{"num_hidden_layers": 8, "hidden_size": 160, "num_attention_heads": 5, "num_key_value_heads": 5, "head_dim": 32, "intermediate_size": 640, "vocab_size": 864, "hidden_act": "tanh_gelu", "norm": "layernorm", "norm_place": "pre", "norm_eps": 1e-06, "positions": "learned", "qk_norm": false, "attn_scale": 0.177, "bias": "all", "tie_word_embeddings": true, "parallel_block": false, "init": "normal", "init_std_qkv": 0.0395, "init_std_o": 0.00984, "init_std_up": 0.0395, "init_std_down": 0.00984, "optimizer": "soap_variant", "learning_rate": 0.00723, "beta1": 0.95, "beta2": 0.95, "weight_decay": 0.035, "lr_head": 0.00385, "warmup_steps": 200, "schedule": "wsd", "decay_fraction": 0.492, "decay_shape": "linear", "final_lr_fraction": 0.0, "batch_tokens": [16384, 32768], "max_seq_len": 1024, "doc_mask": true, "train_tokens": 101400000, "max_steps": 4268, "dataset": "wikipedia_en"}
Each number is 500 + 50 x the weight over the matrix's rms, rounded and kept within 0 to 999. Layers, rows and columns count from 0. Numbers have three digits each.

# layer 2 attention key, 160x160, rms 0.202, rows 0-159, columns 80-159
541544421498457514617488462488401635533456566511532557477539551492469513460523553462461500498541516479502426496439511526482541455470560520541538517497516484509526467483464449474515508524554468547527500510471568472520549493439554578507567564
585528545435480463502462580521489520512509491546505591467470497547492588508514500451486536569426462553516498482425474512587623538568510455483488495498507470473454517496477526461462448472533563436519496562512432544496333559502432509493500487
448501538432536493483497559590425515426529506495501496448405405480526511524547524468447473521474507500512540450516516542522505433517457545518509575484533500492517395539462544515475536465495466559423511579463495612558431541524396458545461512
515528515507522462499446511444457502542426525516481533466486547523466466428487459494441452492510557519529401554522564421477497544514429487511525500520521420499500543504500585492439413443542501453516314485422530402553538528486495573470551487
539443526538418425495582487505531510471433518494526555394473460530523560534522525611506533457463471584521333528439461469487511476481436536383607484439559441428496535506498564546625431522510476483542455515515512490489548410478530552400546454
462512474518549478548488381481485546447449465596514501563469516539569408518481527531568458514518511450493461501509398536542492513552509448474563537439508436450445534524519564542546489494463506536467588445411492506524572483426481441562532517
509515540561516552511473507530546525533557537670599570540444545447523492508496547453587574433519577530469498436512463426514452471522465434513420451510494514564395520490514499394466490429540512454412476501476545512470432545483536445503512583
566513510551511423434448530467500442466422460477513530421431545445583501467525456452521639482474509469509456554502539463425579511474499481501606588473527434440543507442569547503500419450589563507483501535557368489518536508512503431372541517
490478466499515496455422526501497418572445524582602375547506459482516508523452541539508569509454526568522573533471502508482494494528494516539459476508482512526491504580503528462530510416483425559564488458554467520486500566510481539449517534
489503482493482506478564505530476559547527449423565497435565472494485439538535494465494470509369557447534461585524566366504445508393553544508538474473488444483445405465470574505553587502438545479623451454394482506431464529517482339462503570
475523504509583508487480523479512505459505539543496520508453467499378560549508545601553554491519463533488568522404498478470516548581535474445527459462547599549481524533625557478485523581537456562440473585587509518460458474553523504456568418
376540519468444487473541534456439473508452485535497449407488492524471480466510442463423493486379546455470461465535569527507469512521561493489573448518548414456560447460470537551507460488519471501424461514598505420542526446613570439480488509
522543525483525438495590537546370473491537383549476493494613498511589438562485496526563513449452490520511481548564533480541508497496532550516454528541454453460540411525452511433582573500495520524544581482473487537545505467492434587556475603
445529481511442435491537584441475544517477461461425489617603511500414449611453427446491464415448444466496409494499479479492529513446458434518603532442510502454462481505570513416634470540565460495616514490509494429504611433515622490446582543
496416495580484555485522387535616520508514558427473448491557497400488519547462539556543528513564497496520451562480491520477503514513451490546463488454537501515443558518450497481467448503542481580449549455491574519587534414485478594476473488
534460402557457476496480402529476529474462392451517518500547434579486419503527460553475473546507546472501500492554463426512550441434622547527610437495516476582541433480527410500514537520475499531510453503473576380461552439490494457467509530
429502486438545524450493494566522458538558442532529546531449409437500493472543478499573516463567491390439562501450512505515594574444444446500439555513466478608424420586496520465486435473469538484527575518455473478589483451472366583465471437
467514451505504485531497517591575568530419504478492526382593487407483475494523540509520458432514578435500507463565484479486523499555464518527467473475565495509468491482514432529432504398527490562508539460493492547488533574562510554515523464
494523477416547552494481487552526489518519500534417456472531507426469597532477498510462505493574519547501485502459538563516481462475476502544470571432465536502534492578547502482444401635548490465462401435503515500544593458464509517505495482
465494522469503487374471579494528434460515465512592469503413491443560499501490481518457540523520391452485508424580460557431479509535483434550483527491498411453475567489570515554467538519474527512446521507513470514479406496478460502576477466
465418523520448606582443531453540498556553503532477522556464586590544612503479540536558462557557436577505515520389513479526478451530628507489499470566535520507569572497514472554473465550556553475572421599529516442503523490409495490547522435
470460536508578443536540513512496533473511465444500444457490488548475419613572537455556434448470505476570592595480560470530433485393525605529510453455438583493552409446475431524559572379393572524492578447556534446459517431556428481481531474
552525449459451527535515527450502447571537422548572419542488571506488556437459433562569428606470496449453418557499482484445461565573427365385519560540527473506593440515492593515478500481594539499553563505399545410519524501563505533506514457
555456491493512540474491512522522554448525448513592507486483477547505447519536460574492499452413544443439516488623476525511512515474533548499476527519491480501542506520502548554557487494527502437582480397534540498416472447581510424592431500
488394535493543544480528587490526482508459514474468514455540519492548560548481513521520465489564459489491471483559498463426528501429513457487553482523497422457524397562620497518470516475478511549496554583470521462477507479488479550518441546
526521524501536599502405603523602598500426564532506532547467572453522527540518502467539553504479554596534524414488526493511498531573489531499456598518445445423578611503545477544483530529517436533457645502517547491521474566417525496478496558
513556525546506507507589431483465531513488567542499541530508476434445496540480581486513462426491493484495530487444515503526526518500502507469435481484452473530456479532488468477502568426445477534489403539459557515450560528565413531527515513
490475461401453507505473561514408496559543420483455521465509452463504555501509538533448481483419487553495508587465510367504519477444538478483508554492480516523556486454502593531510459611434497532578505522478526495593566511508508511526455524
520492480558506489551423514499564462513537450457507526545437581538469542432478491503489520510452482532550436454497557500610533507587510517461498425510570426391522557571586458457464460598529487466492569591421489466512561584466545559545527449
463482575463564467511523493539569520393496588629519526405528570415463486558564528515495459427521516436513608532570515504467483568524554578534560507620539527591533531546556512561475594491453567571493580541512498513480478567521384485585414497
460547496573488519476508562635589466418456421533595528440550565544551489426531503498553510538483495445564528551550538532447536577544524452492549532508480561521514528499499536489572571412499450603528595443543537589480416562589472485522457503
489459501535482485508461486518513514488539564551442439512502435543501428499449528517492472536532510542497485450532533517559512427496551531539491483404556511499405501469497636490485516491486472509383475487555542492483501446483424453583420456
516456511467512500471494506554474458475538512542468474453490446479564465504449473464482495466486506415459565543494477547457465466467497473563516493523506510444484473525497495489517512500448535540561525505478483545422496500520410527500526497
536488525540549422530473501500532456519530513516448563487515444486459568492507552465490532483470534512501439458475499475502536470538554551427516499484508463487497587551567527488429451605473480442531496543437505495494533486436557500470543528
476583512550527502441531526491601496458457531538532519491470481447531449539536520540464515490495544491538489485546491548516508479518523601529448473542562550543537545444512553482431506461469519462507522585514562567464432511479498465488544445
556546442530489547519562505423472501532534447469440556543535490578472486504447478488475463558531491516462428531463552554511504448481499547449526560498528565491556575473522519510507386557570576487533408489518546484538565491454527489493547508
503491521480508484413547496523464510503482483446598451466525445436455488505574519511518468445505537424463538464548473515514507530453530593560514580444465553525486422453436550603531561522397549561505470448488565515529391458554430464555483583
483506507484538488453492478475536508499493506486520541534489491539509553452559516525529519494478510528553522439418382550476466513501532493507488545502480522444389490451480562495460486520508498518487525475517584461446478522503519542495425500
509561457532487476520463502474546437436491507488546476444490487497521540534486502446567516487497524528496593519400536462513533566540526441516457447470529498532434538511530565488518550494430522453452550416533463536454495433548494533552482544
449491486511513437518503474507510580493525475528481501449548526516540486492535497480540470473494481534505526529515545516520480557533524528504576516493455500510442492504521479429468521479494498519496549466496463525520509548531442502558471538
446430467439457512516528519557567510468524521518480467475532486466437527524476471426476461485499538391601585504531526555521456559523514497504524521486523446458492459454512508474504543500499431570485534472512500505492489502481504530496516430
487537482569523475494512486518493467504497619495544483459461466502538537432484545560473499506534489536581483438481533461557470522517474515531563504488470527451506542491483542555525404495518578476466490485518485520479502510425505558550502496
482488461479469539465467540480568471510443543502486481558447527502518558458368469470494525595522478555470440453461468488522591442505478465505497559488492455531464553510520389476489483597543511510470424461531541517543478473455540526498515455
550491483480478475492545453475486553515497472432550486471494438498516513430491463478462514520450514552495502529470569455551526527483492533498500507460565488557475520427478498444478528516471489454498533520485502570522586515551557486521496395
476521564499453527526550520473461574510479528472483488472490467491466456528501545567442541540512519469521455558503494536597497451455484545494478494438517523442551485509552500516488476518555544547544498516513556442475580502455557532519476454
486495487467548501551526491539457490444542458492546444484525505533449470517517532512533499544509461505491487501546519543468436521489563516455512501493503488566472465519460501497593500475495459534558515487517477519520484451472474517500491507
507562489548566451500606529484396544478477402413511536468540434517525392498537572482391471438463479466516546545576478471439554481402573557533524464590506500525519372463490442529593536515436541497546475438473503448543564442572498496465497584
535484490508486471493514516474483599542483473499422495489510516506528512528485526435403526501544465452536442502526527426451489487525557541505586479536477451503511558491484515473488615514490488551531462475478450521472516436525522565503532521
511516487487537523532504512570492545477525557501496472537506499504526517458490516484530480500537494509508571453508536557531498521435480460574457545525518524509525495544470527543465485453491447507438490532580528512490433487544437413548471532
525504427481410485468556501428452479504503485457451512523588464507525542432544504483448510493467446574487383501459481466540488501451386431443561505508480502544554452409520529468502430487534432450565425504462535426498584479479607519470539517
462460451438483558529523466488520554463510519499547507492526534465551526545515447581511474553508482536479483431491561504529516498466574518506517479477493437481458530455467407553491490492494526461490448489463498487500566525488555545458471534
544556523522469517511432511503503493552534433493563482565549460546490477566482491478501559518501495512486515418487534480481498501523561531488507502493520513534493461532546455515492483498531472426428486519416558493533465454447473467446504480
421452467522490564432497489523466491506583607495494438477539555518511470498504469519432475482509462540460406521402522463605505487441441483499504509511524442539518448478572521484483464490510515427521484444470552447527555421497502486531540436
485534487496568589477526447502519495523498525501375446439514543478462513534431461497442496575410467434548500577533438525484520473449541583466536524447505518452597430552422550506462495480562586472547524501437628520452526468520543478490516496
516538438498414510520533507500488538536458482525438448508502413505467459547448500526566526489538502555535433530486534490471558461448467484483561476531504463523496417507455479486514432623513418482510470506464503472486547477517501505507521542
486486491471492516451421515378451498533444466423434500568526512516500505439505419544545518537492482514529447488506472524467505526535541571527482546481575493428603439460534449494497521495529531421562463512548547504552398446490604431472615501
515510476558493471560514514476542537415424503417505502498472499473509506525491529510533463515537485442458465553455486440477541473505546475555449467519475458450548532521482482495478498509505430506446468569507487447481494471521501507431607487
506463512540522549588479548489531514511487492507530509500446509430491518495514529514474540489529398559511548483489483588483489521582488490499494455498515531516537591562480492505436467533556494477492442513477524500549506524419519506521544471
536488445554646549488436553499537469489510454528462482559501495497485532541524528510425485486555482441460541488563463531520507508527497518486491532537480522494494545528522521514533505483422460466499474467464445515478495566502516555463504455
469531473482509474435510511575469411497433506491493512513438436504531500483512582499505465524539457518480522491486463512567538469531446468491441493505455483540534581423498428503473569499487480522505543468412577514491417562513437488486459566
482509511521538487502491479498532536536494502482518525506438516513448597460430500505448480552532517478484470504453484543471495524540495453540492505537514451454415571447496498598474478571489443527470512530486548474462447456395559532512498488
535460549523423538443463475450487527472482494511492399486412566505471522463505493546508497499549465608543504459480442502473496444529476446419432506531577493401582503493531569487474420594568456507515449537481540476551486486502534556492552524
484575563457511449443505500446470460432540554494537507495507445559420487474483557488499482535520521489498611494439483501459425545484433520521440488608513509507523531561448503491565575467477565533562485432558519483541546486513505488533470496
521533487567485555506461462451543474474528539450489463544447540494485511416401543515504570446557520546483491517537479534431468536627460514548438435539546434431506551529550533445456482539490486472461551504461477477480513548450500547551567480
453402456402550512446560434489530556535569552409472499517481602589419481565461452532516478546559553540486510430429572512566507502486495498601449494593500544450544432500444602513529530519483429491420511545514547580436472591429413480535390523
486517488540491542436524490514405455512454525537628541483555484491533486507570452464568531441565519527481572499495511524503495535588488506577456457527451599585538467576381526606511608418428465605460534497600517493546470577615440534527575503
533470461445476538455462442479488472501531430499522483557436483530518539449409446545467569536502394572445436458422504558584501428470409503492462441444503523520504543522504490458457448517634554405449415590489531419537645528422626535365560507
526508559497565526447459426474486500482521456479441457574438500437498472552502448521480514439455491523526501563512472498440521498501526543399533527535494514548543497589526551462507471480480634470551488440530504518550488532469475473482541547
411535472497482562464460500490523496388460505499511474520456433418584446495524494443538547589545436551564566482490519522532490500493500524540433425461457424499400546553542358457443506424429462542440504527493459552497523576478424486459403429
406556492589473525534503513422476477403528552531479478534400527495444568462424529453559588546629514536497467466416512608457605462653492459555437633433513461508496625544530480491503480519563539438393497541492561455461626452491485525541521489
529439437458456555452511454427503575556606462457480477470403510535543565538435507556414461510503387454388514488469462448438522447512498528445592528477481437529568515586536426587469492600594468553545465564506495413546484473458571484491569458
434487528523538545443538566542530507364550518569548462448506443411472475620486517551464572430498466382607602548541485540544502489376508508531523492499447544585478448525451488516594532461408498544479505481430521512471482568590391479600443526
535513483478486534499443459478560513543530549501517368585561435428506605414527516563431496563471524476445489452455493472547439420510446539436512482524535448510598488477616485452383487507517418641446465602520483560484486577478569560464539565
539466593456607591396378560580657495381492530601631530518436554396474524520547588520482520489549527420463542410428423524517586581567445405485366462522531537448482558553477569468383554449510533588321604517566479649454339601454464491560358391
523599562520472444562608543447381613576420473487473559537548539512510479527562458479500463520463432516439381626522571504468496486460545444493586532555476459487606445405497468545536395551614541525520439417502564498504549465484524506351508619
516513512461376510489507440438568529480508493550467538497512531544529406502522506505484532388520433497465470453530527512587552345574469455457602480486468458481453473482496454513438518545474468489512474414538475462524510599489576438535474466
519481475511484526625397461491441455539515584498468495474532529533554591562503383517446533538576508587493498429464452401527529561667398487410502445477533466460441553600515483481437388599509413412496479484455463495424485496453543476528593412
500627411553467557563437483333513601516491472481488474547525606451467491522439488424509569630429559507476377563387505440476548530466513383501485568595510474460508508546478502460452369495456413439463479456595422383485695503410559532532639464
412514503466509425616560411446454553531558541442416432470555459419540432551470481456399443400545461504480546532518477438532361492421483525503499435543585515499536352483487577530471550539513509502546491529484535454495561521465456475431533478
486578502394569545490521496465621488409523474521458429464578399547456461396517485442350515509461461442501463478516443493553518463436382538511533414505496474462505565496469527495516507501370528586451551637543521501505518448468434480571438472
518517506550433551410633433532490511427435505505623556539592475481489522506587497479512628606392559430440580450511380599425507473455523520401538530488520443559439417457431530483514545511525576472522469451452458617553450480538591470536362609
530466464421443469507472536596439389479556533432513533473439475538499514491504479563490418423503417434526483521469554429476561558508461558429439484549509368511409630559522487487545504589546522464473573511455471487497515537451455504510465553
415531539632523496567459390586437531537520566478493478552462465510498454601486520510513562514580599463473578505543526541543449569616517507588590488513449582504547567458413548434547503469441454534486551495507490505411445480581371569538499518
549523534588508531534502463506530480608428504483551414481455393538540502538506500508528489465558569573468538481595498544497510477461520577467558506478467535564532378422507560560519479572537544545528452493613492489441443504494527601600493451
583556511576513516488522485447591471435557535493483462490511647497489590515507590519511444599406513509458562476394451465449480509432565627421499482494472556519545510468585529434368491498612514508488427626567522533503406620472545513508472466
515412399503442527533433658426547514388530594468534525647433667426462517401373505457404557503581444564589361613495496485529377578456465426501455472486523521353470565526502483487571399566552459442456453514425451549575556553403551584468456541
517523527517528558548405489473714416621470628621505570540433555583510680467430484580579639421606554683557588408537419632509538551638463459550459494559539505572489713516599505616467467660570494498493568531473485470544432548442486541502523476
576425475518470604557516518461461519569502514479383544487559524521479586525494486517558430497501508561589370555401468421518559458514506489459564379441518480447520505486528565476536435623649550483535367470462502416622634476511682469493537452
550492439425418540569517448534454478491510427515494545400574520465512582494557560485444507438510628424463503464477550512476610481350528610514471470440466510534514423420480429471557562453419521546558560534425448531473521502507521435535441578
462468479485495468560448494481398453569496509481548531515602451534445474533466514504514612499446572405482454534483421392479585462439526542498565471456420493492471369503481500498492508551469447507557481497489562466476534403531496474470594449
542446469499560486488423554568570427475474510477553532486344550417502538409465556481458500450428504522452539534556452508504427474465506502533379551452457427506505537490501504557469529408526428491421463496432441566503395578392539431595493480
463463558441465583506493567528498452527608551572594432536412464460531493501466468457555517560505451430489642477492492520410491512528437479420504493455508495426474489603529490561476627551475516486475510542595604442526466464510438402594438570
484466433543375514425528487418490564465383616430530515482556456535488600451463464599527655505510478549543439521458393467493593370471525418453597480434524361453524531450446481552548485587524575433575425495519461458421563396443527459510541517
518499462535489474567513490559528530490372513528532475480530500462541499489478521469530470492555511428502641544536441510500515590493460467509553396511519508550464482529481489510469549534471559473434519442537426513426512496501438458610507386
461536481467623539442549541576402524390584488461527369359555398474480435573520497540496502468451567427532633566525456473495531563408539613567461551408503546593375348512486518582568591475495635589476570419595424538429522368620315400473410559
584490534582555650474475499433568465558490406553459415518483572427485620392468514571518602602426445571475478444456479528490513494616419484435464529444528526513509543489598581454410378516510441459481494515441509545532452388428537532505528424
531517552509604567637479568473453433496466458552493515589495503473412564589535476544566521595467505364480591446498554520493500572482551484571465543473422518540527626588453444513487549444429518514495504507570450592500527478520417486594465534
506526455573530556509438512538551528544555558527548497542421566517508540432511503510515439511603535573500517498478447572567464568505488498551509474603461531534507553518494525478577532519464415497457543488546447511377486593494462456495497469
501515503470534457545501445523626436553513455507528537574574563506446555439535503484559491557540504547510477543482538487429456442540460488479477499543515526443504553552413435505537493416363427481496466520484534557466511419466475532520490452
495557708449526417629524532512470428402427516492504467526494489425500496513498541459558525428546526490480608494549455472477484425650551500532479487484479524531490501525628487537521499510495471556421549550538485525469539477513506522514361506
550591389550463545500434498418563552504460565457404485592452454501510577404520491500479544597429497513549483479497457546482550437603474463538421475452446564491480590486519471526454481578519465430495497479527506535436523514389561542495546463
455470489460539509469483434596652470517475502566578486446466461482538486438464562524526566463549507400419600464570396540476445538571501424493428501473529514557449518584537525502484599448365508611395568513495507510476430519505446577492362460
517508531485524502489480558486575552547494470485456597490509441548526547489400516512442492498509513461497392568491472513405511539467466439476514479508494389492466542442619494546567458592466496504491360539502464473474544442424573524480448481
498523626536516497489460573458511412531418538479483460524443495522502501554500506506510518494601466538526505430365483536459509510574490486493519472532509460520559512538503519460490445501540487481533442581480475492584457528450483560473570516
498504557556494541554432557460607425484496508600472465589466494364545598481371532507546539558512488605517440409407552545498487512652474379472401465577611438480522647498428560471383465598577459418478455552430469532589486495402564574547527501
545473467546481492533513464472488537530490482489505527514504557473524465507446474479565564399502532545514451461509531488536541425562470487489486586394467516484553607530518433483486472526494471493481535499569529451475463497474514505514569536
474560548444492496471516549547394569488547471522543422427414515451384450536477581522455535526474574501515585460555571526545462478582539508534476552522537462501429456525527512525542592494386498460438489446500513471514519601504480447482526533
511506471532505540582529423430530560563528492513453514555488511545453584446426500461536535464519431545504413485520520467531504419466520546381553536526493508507530553507533464547491437584572553470508477510529544371505594425504607441487600507
534489501493531439522580483548458398469522457529470486573451440481536474564519610466555510443590482511388508571528558531486485504508523489595448452487522522530603512535468509509506618437482498482488548456474445523468483471523464516586482538
507523495528545522489496546497537447460480534540510449537403494529592447525501445544608522443591542460492522461548539490545486541512496574521425517537422533522542496481456513419482555521459550510486495447517513574564467496564516538502579525
524527413472485474569525483494448547494460612478488518449506556551486508536508435485586438429497528523533542570437523451507488533486543502512501576492449511513575455498497506528469523526473548526494473524556501482505492562443444494445494550
445440544510442445487625465464523426455451498464499545534540494494531558567536485568508555435401489492473515450509531487488465478448518493462550561423523509469555493559503486492508544481441447502498514503467448543492452561496519464417501523
520521535526464546577505535507527512460485412467458507496576511571504432584365545559445479556504548455494570529481545574486530458486543521471494460527538503544471430445564500478480429429436502484481519497456442435499513429448615564461488482
451611518506550382545642446516395567507430505487403431454557429450471401555564542476546414476410547341505544596540543478447504459397569558490564444568507517584490349485384526485584605541386547538596498492518517504506511430499422409551467647
527484482462469503405506547484476468483588477522557580480586476472488539491497550563519469530550512471483528442509575492431526564488471551433508454507521482534487485591531488495564552481536562536444482533572541547400538518438427467566513430
531520552468506460438510532415474534548465501552513439478476489475458563450480476514511519523483468516433460590527477462474516527479532499516622472534585382484562491491450516449537521554489523498550435514512485500485531483466470516569527425
529508422466500430525446477464410454577466449417515456474523485528458511517472432477538532465442539443480352493403535404483438490431539405533454388561443526440544424499484487507522480547604516537506508434501483438462522492481534546432430542
431537487449468487437481522487509468380521507470466504443511524500566494460501568426528519465537473501450598441510591511469522531500568495452461463526467539485466434441520412504551495489531565540455431495518518490523385522490406442523470410
548485405508454510430417509531508487461505436472457573476485498504504450448563504560421513542532596488473478494488531518487482486509449455494468587456506475537546518498485485467571523485483487498463493573518504471505541503556523470526511464
478531550451471529449486486519553491471501465511508518479604430510530450499554452590545433472505586503539519476476471504453509518545539530598519547513506487493505521473394553547581545433559469564459500459489435503442502461592417490555405548
462511503485540475530486575574485477471525482431472515475553459533491495463499509490543500481472417506533522522530476483500470500375521547515426454444545495502497474497382566475529515483505511518593458522511466508603473435608517539484542455
437482501502497498576394453522533486522517605504502466530407537535424544531504504564569511608619459612510492424460522468463524448557488494497432496549593413433482618525566549496483453514545489495405467540457503483502515486410508548517534467
538517553528573464435476532581508484472481542502560525516423573533544528457506527556526529471413477487534598518518507591402395520513467514471439477564488471497503533548494474489413495494538464523421542488461530532459341519467438542541484477
465485540552534516441471540547544521490462466492594492568550465481477463555563509506448520415508600493487569547513580544548620460459502487523489442544491515494404490472524525563473559512496568530551585478461459540524438483443494505563491518
508495483522545485467499541551537524484522525610490453467429356482478508499419447416444559511481526486535504437525512529442483462484492540465468497510534512519544501365381521531494516512452515496489532470579462496353447507602454452502419495
492592480528488536468487485414537504550496537546494481523534499503457514430502504490518508520520488509464484505508551541435551527564421474407500485435545517531514473565495488370555456502529541518531510456466484467496608512478543502468458521
495537522484574505485401491563561531477509510539521503447519458532443459557426550467536532522506460517555540515506509490499497478415473517496490489485533560542502563528560478544457518410482525504514543523516464510502426583536468433516451477
496515526552496535469473500498537411478527534564491562533509587550437675488520480527512558471470566543479517540394406517506526514588495519484532456490537492439425496535466536499492540511528447498491484537595523532468389536495633481559421488
405416526557530544567458514472506546504470568529524533635524517535500625427427486528536589505523500644426546481440553540567476501643461428435441431466558518412512571461636583537491424610574508417452532526448537465534551527352612579522469437
448515534483458548483431462451542444541568447518557426457496586408574543572491508551505432405509516557427444462447489481593610639485565533533602634501446424486482509545524475440535470524590416489462442454508573545485538479546555611516454523
475513480491488588526534436415488435522434458437404550514460513564558587415499406484564569493462484653538403522470537416453424492532526430404482578476502445424575534437589559435497416589503401573498505510489403513462504548491489580484544446
502436495520579479523586505507419539469549486444470667439554489511574455547596469434456442474456547497521581595434528539514559448406556452431492552492485567497494425434503483428523570412476527563521590432444467400495574451554513507513490545
411487361485527476484564448548485534466434480564589468434633426488404521434533478487486480437445407439585494552640492556586440615399503550537575533514564467514503459593438506593535550625424387603436408458512534520418479459551479506522554483
530509548577482516542509387488471428489520483447627454524550476431515429509465543572623538493407566426520506494542447531540399519480559465544447456502487515530509475479562557506584571463521396534495508438583431492603398470425426542429475542
489453462494631500485460402545564523445485577502607410541476559501519574461428606450405465531412423584490556586547437501537481543508433518516492486589508456470559547578540534588465664466451473496433561444489552570525426542513437420472528477
525560461512386367487531542554536586456454534554385517597565434524549516442451491534478605552580512560567501446513475520517478507598487521450566479596418564424457591478450469399479417492555495496454474472390416431615510551495541484568565427
498479534489425507594450603365542577538565462531585537599560451505539510422453564486513445518526461478577438474451486447611544412516430504485498486452609497490533583554534446509424448514528599509510434499482569553577482520487552526510508475
500531546506496455456600382534567451493563543487571585463439535537412461495458491459583577558553575500508600453550533561469567502580517537512557578528502560495466529537493605530439550534485624526409516564513634543436341546579469508553404453
592559470485457456550472547548526462460605446558468503510562469491530483507595514422525419594430411463525537513490497463470575516537470536579490562481436524506471602513510514457444509533515560571552509441474450464532489429608413535463612576
573476533517536545454477511505562378464612475562478529441491485528435641580485505419529552486511459554516542482490456490551506446464493560484474470520446557541439401532621459429469537564479433423399422491471505576485432521398509437446507545
523481500490335512516477516550637425565513537554505508519600507448526510461488467526364414661444381514472400628363479579557506535438405402520591534492489464510545536594531465578498468605541476640496487470559444457552488418400465553514610530
488538484560540538480512418510559501512579480470492550543440524460432380550488539473451527518490496585476409466491357599454544459468597544556619482563588504521535569439469570527444497548615426499473416563596401466457518540518538478493539480
417466470472548469501500538481589394429484481532525497463419398434507531513608517543461467534527555474601514447632494488545482560611598502531504458506559481443501506517578501531496529514493441561385424506595517506535508472487396464533528490
560524438475439498492562451431491501535481481383450509401479546575543477474535465504444436573439556506522456524511568457504561460474553528507530487413430543495529436488544568521595501543559602462525501440553534427466570420440553515401514647
415538483440500496426550454527490500604477517521480467502517447466592442476473473446415550471445527448461594463507551522545529385412492569552459543529533597554509477417429476521554544529490602567542521487485519537509533520504443509531493567
550627355539559481465533465483463454452389610388494543486532466526494546431497570471528571566379536476530383497528462489434560349500465483496537434466562531459552560514483453582494469457644434447482465514462614445524614420558609557456550451
532476528437470540553417533536524432528454501634627488452525499366569497504603518540566426438570469447493589520524497492518447542469583579463438402440491474483541428481420453494546561433450505515438469507628523484437444478646511489538469536
489461483469481539411572539605463535471471563543448535571446575564539561509429531520410444477590511500511484573486469507496518524547384481551453559539508371468481549557510535509436405442501454535551471556552469455518423507520498467589524532
469449485504478523527459496445494484518461439589475569503522654514411491543520526439617476550517531452618499611542579468437441498529440530558501530563546495536550530431521507495406463487585471512503333497530603464584515461483459511465584526
390550425524451470526506556546508505501533365503475463409598455460521481529503522493529387592515483483438522585450469472516491544494628464555437550565430538490499459452411591514609520431525508455533542421416453567541489489548421571565528512
466548483511514569446422580546589482474489525557580596439384450437538453505522554533528514534506526505564454485450516532471515543440408515480415493466465510553437648620516418556414502483497422560432558504543454530466505415456544538552457546
409460507513405497465616436509435499374459430515414552514494402538515474447445507551542460341484454496498432596529476503521416560376516545593501539451518543425520494483442581576538527498479563487576423472516450607556443437467517527528469463
459491461556540472521512493428550440448443510514379527576454579540547463433515591470577447529534512513492465467518495585492497508563482495487366594534498542478599557486480527529542553507492482476488429506506487553465447567466429458428539467
472521438421435509474515545462534496326430538558523491431518480441527469418592533537522528485465488529504597469464571521596501596587460467574496446391475631550456542438558487458491552407530416596505520508513502559552520537566502550567410474
546529559523506489536429548512499508465491478485519450571440398488460464424585400444543520443500498484509560471424447595462589433482447481605456504480455489476561568473556530591478497573508452540477542466487550505481441645475551509461512465
467465586496522489483467409518490426538587458543547505451552557549563550472478417525479462483452461402547556533504476570482498368631538480496516527384550460444483548555437561503509513462493506515390560495542690538374434439567391456466439572
428486552467503435492576479523407559488549379531520500515611416496489410531511477469461471510426554479539460554492487489500528482450510641537575457573428473476524510438542524514528499533448417547490424537506603479538509489532484393457548591
528527527483483490518505546602514519504481519545497506509564486504509452575542577535459426504441576463510497507515564468492533475388517521515543466476473511556490417521423476485461494428466455601504549460503495514505442498587515547471458483
407560493495544459495556501428430482472443594381530475514518432526508485460451502523504578568454550467477555479528583485483479478387446531478533465454498543532460444508615537565545523466500467472506485454537573494471509507563551466479421417
399510589468574516504518486527492462460443435452490550430496455471473508548592557547485495332532557407465554469530458434550513568481498569456603406497490497488490362511432447501616527517518541616413551487478448485495537546569357564573391486